Each number is 128 + 32 x the weight over the matrix's rms, rounded and kept within 0 to 255. Layers, rows and columns count from 0.

# layer 5 MLP down (transposed), 640x160, rms 0.149, rows 50-131, columns 0-39
[[116 143 173 150  58 153 119 148 146 180 134 110 109 128 134 130 127 111 107 142 153 120 158 143 101 224 165 125  87 147 117 161 128 121 107 175 160 135 173 134]
 [141 160 147 130 105 170 167 160 189  76 167 106 137 198 142  98 133 101 115 148  86 149 169 108 102 156 130 111 146 153 120 179 126 193  68 114 157 146 155 161]
 [184 116 114 253  69 165 170 130 156 148 110 146 184 113 118 140 120 141 163 108 164 121 104  88 148  65 132 162 136 145 107 134  96 117 119  92 158 121 133 164]
 [155 144  77 148 161 154 167 147 158  91 192 138 127  79 124 142  85  99 125 188 169 148 142 224 138 109 106  72 130 192  85  84 140 170 129  93 118 182 185 122]
 [122 136 181 140  81 170  97 115 130 210 170  83  89 130  84 129 175 140 139 118 128  68 102 134 145 139 111 160 113 166 120 147 114 160  81  69 126 143 143 127]
 [ 82 106 103  85  94 143 105 133 204 149 164 134  66 127 165 125 195 125 173  93 130 112 112 128 126 137 116 126 147  77 170 129 144  91 143 148  98  37 111 153]
 [129 124 162 120 139 107 127 170 118 125  94 110 109 139 103 201 146  99 118  83 170 105 124 147  92 125 160 164  76 206 141 144 159 181 142 118  95  93 178 110]
 [120 100 144 160 183 174  79 118 145 171 147  99 111 142 130 160 149  64 194 112 112 144 166 128 103  65 139 164 180 204 188 141 138 120  85  71 155 121 106  74]
 [163 129  83 114 124 116 136  93  79 166 108 133 107 107 102 127  87 114 126 148 125 133 216 139  92  94 138 141  63 126 128 137  78 181 106 132 121 186  94 152]
 [107 118 154 132 197 134 166  77 139 114 128 105 136 176 166 130 110  97  90 125 138 134 146 142 109 197 168 163 118 120 117 159 157 134 124 102 105 182  75  67]
 [159  71  78  68 122 163 152 158 131  82 166 125  29 113 175  94 135 147 149 176 147 142 144 165  84 154  92 119 105 140 134 125 124  24 127 185 129 194 132 176]
 [ 98 189 165 166 112 121  47 133 125 114 161 143 133 149  76 131  98  76 135  73 124 141 110  92 105  88 161 101 123 172 113  90  60 150  97  99  95  95 147  67]
 [131 146 116 104 147 155  94 101  86 125 146 133 116  55 137 146 143 133 167 160 118 146 151 115 181 195 115 108 123 135  86 105 148 105 138 169 166  96  86 149]
 [160 149 127  91  90 100 171 161 121 162 120 107  60  85 110  66 103 179 138 130  92 111 107 137 125 133 201 178 139 121  86  80 106 163 164 190 138 119  79  62]
 [159  86 179 123 182 170 149 130 101  93 165 134 151 143 166 105 110 130 116 137 119  74 171 176 116 123 189 132 149 164 105 137 131 125 165 110 110 155 153 147]
 [130 152  83 141 135  86 153 137 116  99 109  59  99 143 153  88 147  98  81 155 155 143 137 149 134 158 112  80 148  58 119 139 111 105 124 109 142 138 149 179]
 [ 91 178 123 138  55 182 170 111  77  91 105 163 118 150 113 106 141  84 167 110 118 147 124 132 154 124 105 137  97  96  92 187 140  61 137 116 133  76 147 182]
 [114 123 148 155 136 139 122 134 149  79  85 128 128 133 144 142  79 101 129 154 164 112 152 171 119 121 122 134 133  80 110 148 122 151 125 111 139 160 115  91]
 [134 121 138 108  68 166 112 135 134 105 101 115  62  65 175  82 133 165 178 127 119 124 169 101 165  76 114 112 135  87 110 103 170  93 150 112 121 123 124 184]
 [165 139 135 147 105 125  95 112 164 112 164  98 101 144  53 134  93 113 121 230 133 146 178  90 112 142 149 130 146  83  77 175 112 128 129  91 185 116 135 167]
 [ 89 138 107 145 119 121  92 151 109 107 133 153 105 109  67  89 116 123 100 139  93 155 140  61  94 129  84 100 137 137 144 109 155 140  78 126 133 134  86 176]
 [100 115  80 134 127 130 123 107 121 101 120 135 136 193 154 164 134 153 125  90 152 102 116 158 135  88  83 219  89 157 175 155 136  70 108 106  91  60 143 137]
 [ 97 141 155 162 148 143 140 103 108  94 137 128 149  69 155 119 120 115 160 105 167  73 152 132 159 193 127 151 107 138 104 125 158 125 137 135  65 136  78 102]
 [128  77 137 143 139 106 198 129 154 114  88 144 156 108 164 168 201 140  89 101 105  93 153  95 114 117 142 139  92 179 123 139 137 101 143 143 117 148  96 139]
 [129 125 127 121 106 169 186 107 123 175  80 123 159 127 198  87 113  99  85 144 128 172 123 133 106 146 134 133 115  92 157 117 141 156 144  92 100  88 129 111]
 [115 135  92 127 108 132  65  82 181 132 132 101 108 122 129 184 111  74 161 124  86 126 141 117 104 140 133  98 143 157 104 134 148 148 182 134 168 118  82 148]
 [177  65 133  83 159 143 109 114 154 113 198 118  80  95 118 151 121 114 138 107 145 127 139 170  86 105 166 163  58  89  97 136  81 157 168 140 146 132  98 138]
 [104 107 122 153  71 101 123 103 181 107 134 101 145 116 103 137 124 189 160  97 150  59 159 119 150  88 149 148  29 130 141 215 187 160 131  71 139 119 143 136]
 [127  95 172 165 179 202 126  90 116 125 179  79 163 108  89 169 151 158 112  91 122 187 120 156 144 117 113 130 168 115 151 105 105 138 116 124 144 144 101 155]
 [146 105 139 121 143 181 197 117 138 101 127  93 132  62 128 104 118  90 117 125 131 139 146 143 119  88 135 128  87 193 151 124 133 105 154 160 124 135 144 179]
 [119 170  79 163  68  96 165 106 101 152 135 173 107 106 202  38 180 181 177 154  94 113 206  68 168 144 155 130 116 135 121 141 120 146 123 130 113 116 170 128]
 [ 88  87 150 149 153 198 150 127 188 113 125 119  95 129 137 151 172 169 166  87  88 112  90 147 120 153 166 151 125 111 133 100 122 149 149  92 183 157 108 115]
 [139 208  98 143 144 124 158 137  99 106 136 132 110 137  97 107 129 141  78 178 118 160 105 163 121  90  93 124 135 121 154 148 122 172 119  88  92 115 128 134]
 [ 90 202 143 112 121 118  85 127 157 137 150 112  98 123  82 160  99 135 133 101 149  55 132 139  99 150 110 157 106  99 141 124 110 190 176 154 142 138 116 129]
 [124 180 107 173  99 129  91 164 162 165 116 162 169 134 107 141 137 118 116 140  99 163  95 110 151  93 136 161 178 105 138 127 104  96 135 141 138 149 123 142]
 [113 144 108 101 139  46 136 143 188  99 141  77 136 127 122 156 135 168 158 179 134 101 166 107  95 118 136 125 172 134 112 164 145 140 188  74 174  56 165 189]
 [192 154 135 138 141 177 115  86 195 110 129 130 119 168  68  98 154 110  90 118 134 173 154 183 109 142 115 119  94 108  91 121 147 184  91 138  30 146 140 100]
 [180 123 145 138 125  78 100 164 178  36  95  90 141 131 110 101 129 115 150 110 133  94 125 132 147 108 150  91 182 119  80 156 109 141 119 142 100 164 181  92]
 [ 83 104 123 161  39 145 127 106 112 121 149  76 126 124  83 121 161  73  74 181 147 121 119 167 126 104 110 137 185 128 118 159 155 122 125 160  75  52 107  98]
 [134 200 151 135 139  91 156 143 148 111 125  98 183 114 144 125 105  86  84 141 165 150 119 139 122 155  72 148 144 187 134 189 110 145 149 106 173 194 128 120]
 [108 171 156  61 113 120 126 159 130 161 118  94 108 167 117 152 102 130 136 126 114  95  55 157 119  79 178 113 165 143  94 156 110  97 116  96  89 141  82 112]
 [118 161 208  89 171 120 140  27  63  90 106 131 133 109  84 161 148 178 136 134 112 126 146 156 114  43 179  68 137 155 138 151 171 113 100 102 110 144 132 164]
 [124 170 136 139  62 135 101 129 138 119 125 101  71 174  95 151 140  97 144 142 145 113 138 126  92  63 190 174 129 165 150 112 129 110 123 172  91 118 107 124]
 [130 169 120 134 155 148 111 131 138 143 120  39 147  96 117 125  71 161 153 148 125 151 153 144 107 129 139 141 116 113 144 137 134 138 179 132 141 159  93 137]
 [124 161  83  92 129 132 138 128 170 180 136  71 126 182 114  81 103  96 123 112 104 104 129 150 132 129 146 128 192 206 223 139 138  96 122 143 121 121 116 149]
 [148 101 155 134 135 112  67 162 170 106  80 124  62 124 161  75 121 161 167 117 129  96 186 158  87  89  85 121 136 140 142 121 134 128 170 122 159 110 155 169]
 [102 122 108  98 116 126 104 153 125 130 118 139 177  96 136 119 143  99 159 109 122 225  83 146 107 143 114 133 152 147 146 176 151 119 129 122 118  96 160 112]
 [102 139 164 114  85 138 115 143 113 115  76 135 190  65 137 100  78 116 119 146 105 159 109 136 101  96 147  95 105 174 164 159 153  83 103 133 122 143  99 158]
 [129 169 105 182 147 133  78 150 151 138 133 150 140 113  53 255 162 114 113 133 145 139 144 102 129 101 115 113 167 160 115 250 145 131 148 109 133 156  85 141]
 [153 158  95 135  89 114 184 117 131 176 112 184 120  80 144 125 105 117  91 151  68 170  94  95 104  77  71 133  94  96 116 177  95 165 130 153 118 139 140 137]
 [116 168 122 123 105 104 117 110 125  76 149 167 104  94  63 207 113 130 100 140 123 132 109 102 109 120 122 152 153  97 131 189 113 127 195 115 148 185 111 139]
 [ 85 177  77 141 153 117 125 167 112  83  87 116 102  88  67 152 135 127 133 195  87 121 107 136 115 136 125 114 115 150 154 150 178 187  76 101 175 127 112 178]
 [124  91 155 111 116 159  96 107  91 127 122  96 147 121 165 121 174 125 193 135  93 150  81 110 189 169 124 169 171 111 127  85 149 128 140 131 148 166 177 129]
 [178 116 160 164 164 113  70 139 118 141 112 177 152 123  88 108 188 197 133 103 107 109 135 156 120 144 143 159 185 186 143 145 110 122  65  88 120 101  94  71]
 [161 141 169 136 116  88 154 113 130 170 144 195 108 151 164  93  79 138 116  39 128 105 153 155  82 146 144 140 162 151 139  95 189  70  84 143  72 150 145 119]
 [ 76 139 123  88 113 121 162  75 183  67  82 102 119  87  68  72 115 114  84 113 121  62 117  60 162  63 133 114  78  93 111 155 240 157 151  89 163 131  99 135]
 [122 107 101 130 166 101 187 136 142 122 157 148 101 142 112 247  96 116 132 161  58 101  85 146 144 126 122 112 120 104  82  73 159 113 151 101 136 165 137  97]
 [128 145 127 147 105 119  83 125 119 115 121  96 131 123 127 123 119 133 104 149 115 176 118 116 181 124 161 167 141 117 109 116 131 115 184  84  86  70 137 118]
 [119  86 121  77 101 140 155 129  80  78  75 157 126 135 147 130  94 144  97 114 154 170 140 127 111  98  31 143 148 122 166 122 102 109 125 140 176 140 124 144]
 [199 120  85 123 100 162 154 126 137 141 132 172  88 103 128 107 135 134  98 205 146 230 180 109 142 172 181 132  99 168 122  90 116 137 100 106 153  96 125 113]
 [142 114 133 161 116  89 158 109 112 129 103 210 142 110  88 127 163 117  37 152 122 155 157 137 101 139 115 117 113 142 138 176 188 115 122 121 111  88  93  86]
 [159  95 118  85 164  98 142 136  84 134  78 128 144  73 118 142 166 182 116 103 109 133 119  70 106 139 126 134 146 108  80 118 106 142 107 171 107  71 132 133]
 [122 157  38  56 167 127 153 192 185 155 129 181  67 105 146 133  60  97 146 128 114 122 123 161 118 110 157 114  86 138 115 107 116 180 162 165 153 139  75 120]
 [144 137 139 126  98 127 181 110 109 102 116  97 193 166 183 172  94 114 128 142 123 101 116 119 122 143 130 124 148 127  64 160  87 150 133 136 170 142 118 164]
 [ 82 155 104 188  76  90 126 117 127  64 140 150 137 165 127 153 113 160 122 115 137 161 134 157  90 157 123 151 105 108  95 125 101 151 139 183 154  81  83 174]
 [ 60 138 182 123 119 137 125 122 151 112 127  66  80 113 126 144 121 102  89 142 140 148 140  83 117 135 143 151  88 114  69 144 164  76 147 109 149  79 151 144]
 [121 181 107 108  89 173 127 114  92 143 141 121 150 145 152  82 121 109 119 193 133 211 130 156 123 174  93 123 182  94 147  89 124 122 130 134 175 122 140 104]
 [112 154  72  89 115  97 136 166  66 179 135 113  97 172 140 172 132  92 162 113 125  75 191 129 176 104 150 159 118 193 188 117 116 114 122 139 119  94 117  99]
 [136 143  92 117 111 142 162  97 104 109 177 104 121 143 136 115  87  88 117 129 123 153 220 128 141  86  78 154 166 120 125 183 196 149 152  72 120 124 151 152]
 [120 116  97 157  90 155 140 112 106 144 102 164  95 144 124 110 101  58 124 108  96 100 113 140  89 121 143  73  91 158  89 167 175 160 143 162 176 214 127 159]
 [119 146 142 175 155 125 126 141 142  90  68 131 186  69 125  88 112  99 119  68 118 108 151 153 109 103 162 111 130 102 150 126 113 125 105 185 144 182 111 104]
 [118 139 158 176 185 129 124  94 118 178 122 107 172 133 165 148  92  92 145 134 133 135  65 188 141 151  59 158 149 110 119  78 104 187 109 127 175 140 119 106]
 [115 168 167 156 141  63 149 163 132  96 181 113 171 140 160 125 103 133 146 129 130 126 130 136 171 209 147 101 112 183 138 134 109  98 123 133 137 174 137 134]
 [115  57 111 130 125 164  97  71 139 130 119 106 105 107 129 126 141 106 116 132 140 157 128 130 138 128 149 149 110 104 144 171 151 130 107 149 137  53 126  83]
 [109 131 116 131 147 166  39 158 140 135 113 127 153  93 140 145  82 127 135 165 127 147 144 136  83 145 147 219 137  69 148 151 153 141 114 122 173 125 107 136]
 [123 115  68 109 120 118 107 138 122 144 132 133 121 124 140  66 128 131 157 148 144 102 114 137  95 143 135  59 128  89 171  69 122 155 122 203 171 133  89 164]
 [164 150 136  82  92  91 164 115 166 122 164 106 101 104 103 204 165  66  80  86 170 164 137 120 112 167 175 125  95 114 108 159  88 162 138 130 177 122 131 122]
 [176 130 166 140  82  95 180 104 198  95 138 150 179 123  84 154  89 128 147 173 127 124 113 154  99 159 138 187 131 124 102 127 168 111 126 158 114  63 128 180]
 [155 142 146 128 103  86  40  95 160 182 161  69 123 118 124 168 119 104 155  99 137 149 155 164 115 138 156 226 184  70 169  52 116 105  93 153  99 150  61 144]
 [ 83 132 138 153 119  86 158 147 104 123 118 106 128 168 106 165 120 149 146 128 106 112 165 120  64 168 197 113  90 102  79 117 111 116 174 129  85 150 137 108]
 [189 126 169 141  79 187 130 148 232 109 124 178 142 154 108 176  85 105  33 105 134 141 123 107 106 139 148 138 102 159 129 162  73 124 172  97 157 201 138 162]
 [123 137 100 144 170 118 145 114 136  93 143 153 146 135 180 156  86  69 176 146 145 119 136 134 172 172 156  63  96 147  97 146  50 121 139 125 126  77 165 101]]
# layer 5 MLP up, 640x160, rms 0.15, rows 51-131, columns 0-39
[[155 153  47 138  80 105 196 170 108 112 129 144 172 133 190  78  98 140 155 100 166  86 163 115  95 145 134 162 106 146 173 117 128 121 145 104 129 152 108 117]
 [ 67 157 137 177 113 147 187 162 108 137  92  92 146 155 139 121 146 141 141 191  27 123 101 152  75 148 114 151 146 148 153 137 135 151 152 169 164 106 118 104]
 [124 131 148 108 167 160 141 100 185 157 130 114  99 151 109 122 137  89 143 102 127 122  88 113 128 118 104 161  96  68 151 148 134 150  90  86  97 122 121 181]
 [158 135 127  65  86 179 165 140 132 124 156 146 114 120 109 150 134  82 132  83 116 124  98 100 154 116  16 106  71  98  51  92 105 157 135 100 115 176 191 188]
 [138 124 159  69 108 124 111 119 136 105 100 177 135 108 146 110 136  87 148  37 153 154 107  84 119 154 130 139 127 133 162  78 114  82 128 130  78 131 104 136]
 [157 183  68 196 113 131 166 159 140 122 112  97 145 160 140 105 135 146  89 118 133  97 137 102  77 159 139 193 104 140 118  76  70 161 105  59 153 144 128 180]
 [112 155 137 152 132 161 138 131 144 129  41  67  88 116 114 150 120 155  61 131 138  97  79 164 108 114 153 189 141  46 123 142 130 110  92 104  98 151 127 143]
 [ 98 125 106 141  91 110 126 146 183 134  91 149 153 169 147 171 164  73 171 101 134  94  86  96 127 176 120  91  99 133 135 107 105 104 137  72 156 140 144 170]
 [157 100  86 172 119 136  95  90  68 146 114 132 113 141 147 154 152 123 120 128 140 125  94  88 144  48 121 116  97 142 140 108 195 146 111 140 127  95 161 145]
 [101  93 152 169 170 131 103 141 120  30 123 122 144  83 127  92  82  20 117 111 120 159 118 157  64 126 122 129  97  64  98 125 130 135 162  67 143 126 213 179]
 [143  94 115 153 128 170 182 135 170 145 134 141 175 122  91 116 171 125  87  95  98 147 103 135  69 156 114  89 132 112 133 149 154 103 120 119  65 123 120 128]
 [106 130  86 182 124 136 171  89 149  96 157 175 135 146 180 117 201  91 123 163 112 102  85 125 135  83 157 147 103 120 129  80  85 150 136  93 109 150 164  68]
 [149 184  57  79  80 133 147 159 107 109 139  84 117 138 140  93 131 121 132 130 151 123  82 134 182  49  84 155 178 100 118  78 138 121 100 118 118  82 143  87]
 [107  94  95 105 174  85 120  67 183 147 166 164  93 125  97 162 149 112 147 116 100 126 120 181 137 153 128  72  91  86 111  88 147 151 100 161 155 114 108 157]
 [122 104 135 132 186 118 141 140 131 162 155 211 181 128 141 146 129 167  93 120  97 127 113 112  80 156  86 133 149 142  90 105  97 149 124 177 156 160 103 133]
 [187 100 115 160 147 140  80 148 193 152 101  76 167 192  89 137 200 161  55 126 124  87 153 127 142 115 132 173 126 122 160  72 128 172 132 126 165 136 129 129]
 [ 71  80 104 109  95 133 120 104 138 119 105 147  74 135 120 165 151 138 104 142 194 191 162 154  96 112  93 122 123 136 184  87 127 113 106 144 110 152 147 134]
 [114 122 119 130 149  93 124 175 161 125 138 103 137 163 115 130 140 208 171  72  90 136 167  87  82 157 144 169 156 151 173 119  66  87 113 128 151 151 112  84]
 [130 114 117 136 141 142  83 108  75 188 170 165 107  75 109 168  84 110 150  84  82 118 127 124 116 135  90 203 167 172 183 113 226 160  94 198 160 115 135 134]
 [123  96 197  94 148 120 139 139 125  52 142 144 142 130 134  99 140  98 146  98 135 118 113 141  83 135 118 151 153 119 107 131  82 131 144  29 121 199 127 110]
 [116 137 136 117 172 109  89 212 141  87 148 100 103 135  77 144 129 111  84 131  85 119 189 115  88 133 121 135 168  72 124 127 145 184 107 160 159 170 102 175]
 [108 121 120 138 112 121 162 178 142 125 164  95 128 107 111 137 104 140  76  97 114 102 108  95  40 105 122 197 137 146  85 121  76 135 103 123 123  98  85 121]
 [167 151  35 159 153 128 154 154 102 165 182 159 138 155  73 106 114  95 147 179  94 125  96 124 150 191 105 169 146  73 112 123 109 117  73 126 139  89 107 196]
 [127 136  84 178 115  80  57 105 171  80 128 168 118 103  87 126  84 123 174 131 170 114 106 111 126 160 162 129 179 113 118 131 116 121 110 117 142 152  93 137]
 [ 68 113 152 131 118 164 141 148 153  68 130  91 135 126 132 103 177 137 147 185  51 191 108 104 131  88 129 135  88 123 148  69 140 148 152 102 101  32 148 129]
 [105  87 162 106 147  80 135 158 154 107  64 142 195  86  96 148 140  83 134 120  92  94 135 133 100 140 130  89  85 150  97 124 174 132  90 168 121 119 143  77]
 [ 78 130 135  91 142 125 107 126 172 120 107 131 161 156 132 103 143 136 112  90 159 113  92 101 179 105 157 133  58  74 165 124 148 128 134  55 238 145 150  64]
 [172 111  73  89 106 189 128 161  59 140 156 153 165 150 116  61 115 128 116  98 149 118 157 101 146 141 121 217 185 133  89 127 176 129  90  99  91 138 126 119]
 [ 68  82  64 158  85 162 115 112 120 120 122 120 163 120 137 106 114  92 125 123 173 114 167 151 156 141 133 157 191 104 124  96 133 108 106 108  79 165  96  97]
 [100 155 127 143 185 171 122 124 118 114 141 106 119  92 163  73 146 141 129 148 151 158 133 137 119 128 127 149 127 186  93  94 139 142  87 164  94 150 109 115]
 [179 140 102 151  76 133  96 156 147 181 150 150  78 151 155  75 129  91 107 153 150 146 133 112 118 113 111 137 129 153 120  79 180 116 141 135  98 154 104 137]
 [121  35  91 130  83  99 104 148 158 226 115 168  86 165  81 145  46 103 119  81  76 102 103 117  95 114 169 134 105 108 122 138 121  97 120 159 144 115 165 146]
 [150 146 140  76 133 114  64 123  96 149  82 127  97 127 108  65 124 132 146 164 116 144 136 122 134 159 145 128 116 145 149 118 150 186 100  89  94 112 154  93]
 [148 180  91 136  92 164  99 166  77  83 157  87  97 106 132 107 107 112 154 164 106 119 160 115 113 142 132 109 133 109 145  48 155  98 130 116  68  85  72 102]
 [130 164 139  86  82 182 149  93  72 147 123 104 151 172  70  80 170 153 138 134  88 143 109 105 127 136  99 144  64  93 112 139 142 113 142 153  67 170  83 153]
 [ 93 130 108 179  94 137 168 106 169 129 136 162 121 133 127 158 105 144 127 185 190 157 130 119 120 127  94 152 124 107  88  87 115 107  78 108 209  88 107 106]
 [138 148  91 116 104 106 208 133 193 143 128 127  87 112 115  78 160 150 140  78 131 123 155  71 165 110 110 159 136 131 180 116 170 127  88 135 160 106 159 141]
 [108  74 123 110  89  94 113 134 129 119 123 131 190  58 135  82 168 112 179 151  95 142 125 122 125 170 119 152  85 150 103 105 149 120 120 101 149 135 134 100]
 [116 129 124 127 114 166 142 125  74 141  70 112 153 114 122 204 143 107 155  92 185  67 104 158 102  57 129 119 143  96 165 112 149 130 126 146 130 145 142 126]
 [156 163 136 148 143 133 121 174 165 183 152  94 131 169 126  54 141 209 130 136 103 141 154 125 129 106 127 160 166 167 127 131 141 126 102  77 180 147 170 107]
 [100  64 109 101 143 107 124 107  68 110 147  92  47 149 170 107 122 124 105 138  83 105 114 194 127 106 124 131  98  96 171  82 145  87 122 170 124  98 181 147]
 [124 141 167 150  55  87 139  80 123 157 115 150 123  81 125 129 199 146 103  98 144 125 111 109 145 149 112 190 109 119 148 170 150 138 112 156  58  96 151 134]
 [150 128 152 112 145 116 169 162 146 125 127 150 123 111  90 171 149  87 148 141 116  88  82 136 150 160 139  62  97 186 114 153 144 120  88  97 145 102 153 109]
 [143 138 157 137 151  59 162 124 162 119 143 165 156 165 170 122 112 144 171  99 107 100 144  74 142 138 176 136 117 124 175 136 151 103 118 127 191 173 139 175]
 [ 50 149 109 108 110 117 135  91  99 132 149 128 122 158 155  78 104 169 147  98 155 107 136 115  91 131 131 125 133 128 151 153 114  88 133  80 104 134 145 134]
 [122 180 128 149 179 185 136 138 192 110 153 144 112 118 180  79 178  94 139 134 103 101 126 154 181 133 138 108 176  91 147  98 128 118  75 125 158  63 100 139]
 [147 182 129 159  32 132 141 220 172 124  39  79 167 125 143 102 141 130 127 157 141 126 141 112 172 144 167  92 147 151 123 112  95 131 135 159 165  74  89 131]
 [104 197 204 168 130 121 154 118 143  96  63 166 151 118 117 115 173 113  85  95 153 121 174  99 168 130  85 131 144 138 155 137  86 169  94 113 164 156 119 152]
 [118 138 110 109 118 158 144 140 171 126 175  83 107 157  86 117  97 176 111  97 110  71 202 175 148 163 109 136 163 128 107 100 121 114 115  93 163  86 125 174]
 [110 142 173 134 112  77 114 130 100 181 157 127 169 100 116  34 124 156  93 130  84 128  98 172  93 112 134 176 136  53 139 159 133 142  75 132 148 163 206 173]
 [103 201 181 131 120 160 123 103 161  86 108 106 110 140 109 134  97 119 168  94 124 146 133 197 101 110 119 147  99 130 117 107 165 134 154 166  77  38 159 149]
 [114 124 109 132 194 116 138  92 128  85  81 173 124 159 179  41 136 134 138  59 156 141 100 104 166 176  88  70 176 134 120 144 170 100 127  64 136 143  91 123]
 [101 149  86 119  58  96 125  98 145  87  86 126 121  76 181 137 148  97 116  99 103 144  73 105  85 146 118 123 138 103 127 110  70 163 141 139 156  86 137  85]
 [133 117 169 141  74 115 201 155 120 173 137 158 164 158 103 132 141 170  89 113 105 138 114  70 130 136 169  92 109 110 131 132 126 159 128 140 115  70 148 185]
 [151 112  85 162 166 155 108 139 146  84 101 100 102 114 152  88 112 159 129 125 117 116  88 147 135  63  66 174 129 168 119 142 146 159 133 129 155 166 196 180]
 [125  83 187  96 100  59 198 109 166  94  58 133 147 135  50 175 212 110 128 155 106 172  66 111  86 138 140 168 157  41 116 103 195  62 126 130 153  95 139 145]
 [ 96 138 102 126 177 132 131 140 179 110 122 148 146 125 169 151  90  72 151 102  87 174 129 111 143 114 125  96  99 139 121 166 141 104  70 142 116 152 149  88]
 [118 148 140 154 107 134 167 182 143 120 105 170 163 120 182 189 155 140 107 138 150 117 141 165 146 119  74 145 111 106 135 118  88 103  90  90 176  92 128  83]
 [125 128  76 122 187  95 115  91 146 109 144 171 129  82 125 130  74  98 169 134  79 121  65 121 163  80  56 137  88 144 116 114 116 115 118 174 168 132 118 126]
 [ 75 181 120 134 160  97 166 140 128 105 146 165 103 121 151  86 145 141 161  71 106 110 130 127 110  87 135 115  82 135 122 143  77 130 114 117 116 146 165 166]
 [134 147  82 188 100 123 188  87 139 160 170  76 121 169 153 134 103 117 119 103 137 127 140 162 141 126 106 124 114 140 119 172  64  86 141 153 129 181 107 130]
 [204 155  76 133 157 141 117  64 102  95 146 121 130 118 134 169 149 137 180 106  99 146  78 169 145 118 188  98 123 150 124 130  96 108 113 128  80 101 189 135]
 [148 111 154 136  79 100 205 149  62 109  95  97 184 138 159 155 159 180 159  98 126 126  93  90 130 152 129 205  68 133  92  83 192 145 119 137 123 130 193  96]
 [ 96  80 120 121  95 145 159 152  96 134  93 116 149 148 143 152 120 120  98 108 115 118 161 120 160 110 118  80 112 137 167 128 138 102  91  22 126 140 155 169]
 [128  89 105 151 127 103 103 116 170 113 137  65 190 143 143 163 130 168 114 103 111 131 119 104 120 109 179 141 127 151  95 140 183  90 127 120 161 123 148 122]
 [145 109  84 109 150  47 129  93 181 206 150  88 182 120 120 101 120  72 142 159 164 141 175  85 165 161 149 153 114 113 135  67  92 133 156 137 150 162 131 195]
 [159 107 120 136 121 130 139 102 150 122 142  78  78 129 118 102 119 104 168 131 164 132  53 109 102 105  99 187 138 110 113 106 166 159 114 130 144 105 117  68]
 [ 92 192 102 146  80 144 138 154 154 137  98 150 146 160 135 132  38 131 112 116 190 134 121 138 142 136 172 129 135 143 103 108 122 110 126  91 149  92 155 131]
 [166 158  95 137  99  65 120  67 162  97 128  71 161 108 174 108 142 122 107 120  96 182 143 142 156  75 112 145 112 161 115  97 139 177 124 138 118 134 155 112]
 [132 162 145  75 133 111 154 111 111 144  73 138  67 194 183  75 153 124  97 115 122  65 157 100 158 143 202 128 176 225 193 104 139  71 114 161 164  62 161 148]
 [114 162 150  94 122 141 166 154 168  77 108 182 104 150  83 155 172 117 148  91 107  74 104 159 137 116 174 100 132  96 123 123 103  51 112 140 168 112 157 134]
 [121 117 135 162 178 193 153 149 156  51 178  99 168 106 108 163 116 156 132  76 169 118  81 149  73 107 163 143  83 132 122 157 170 127  96 105 127 107 112 127]
 [109 150  80 135 121 157 134 213 178 160 152 103 132 158 109 135 146 147 102 143 118  78 147 115 157 108 125 111 124 150 122 110 151 130 117 129 108   0 178 193]
 [181 168 127 149 125 123 121  87  77 111  81 171  97 130 119  74 115  74 122  67 184 124 128 119 144 183  95  92 128  73  72  92 186 162 125 141 153 157 160 108]
 [111 165 135 159 112 156 147 116 143 176 108 129 152 150 145 112 152 117 120 168 142 150 104  66 123 122 132 147 105  83 121 140 182 151 112  76 119 100 148 159]
 [160 111  97 109  85 178  99 144 144 149  85 114  78 143 130 159  75 129 133 126 143 148 107 137 139 127 153 133 136 119 107  64 113 131 109  94 164 139 116 140]
 [111 162 173 114 134  83 114 138 111 144 142  94  65  78 135 141 168 153 100 135 125 137  62 127 129 155  97 155 147  82 151 123 169 139 139  73 110 155 162 107]
 [208 163 157 191  77 159 122 148  77 159 113 116 234  97 130 156  86  96 123 130 127  67  91 159  59 141 118  84  84 148 148  67 178 192  77  89 163 124 158 156]
 [122 171 135 149 108 154 164  92 145 141 106 164 104 196 124 153 107 132 111  95 117  77 110 138 102 164 113 192 134 146 189 146 158 113 136 114 155  95 119 161]
 [161 125  68  92 135 154 167  72 172 124  98 134 149 129 130 145 121 121 100 118 189 183 120  52 160 173 128 205 126  93 128  91  54 115 109 119 131 188 106  92]
 [104  77 179 133 162  79 117 141 114 209 131 126 140 101 151 112 126 126 172 111 136 134 154 198  76 103 109 133 131 113 102  94 106 123  86 123 157 180  97 202]]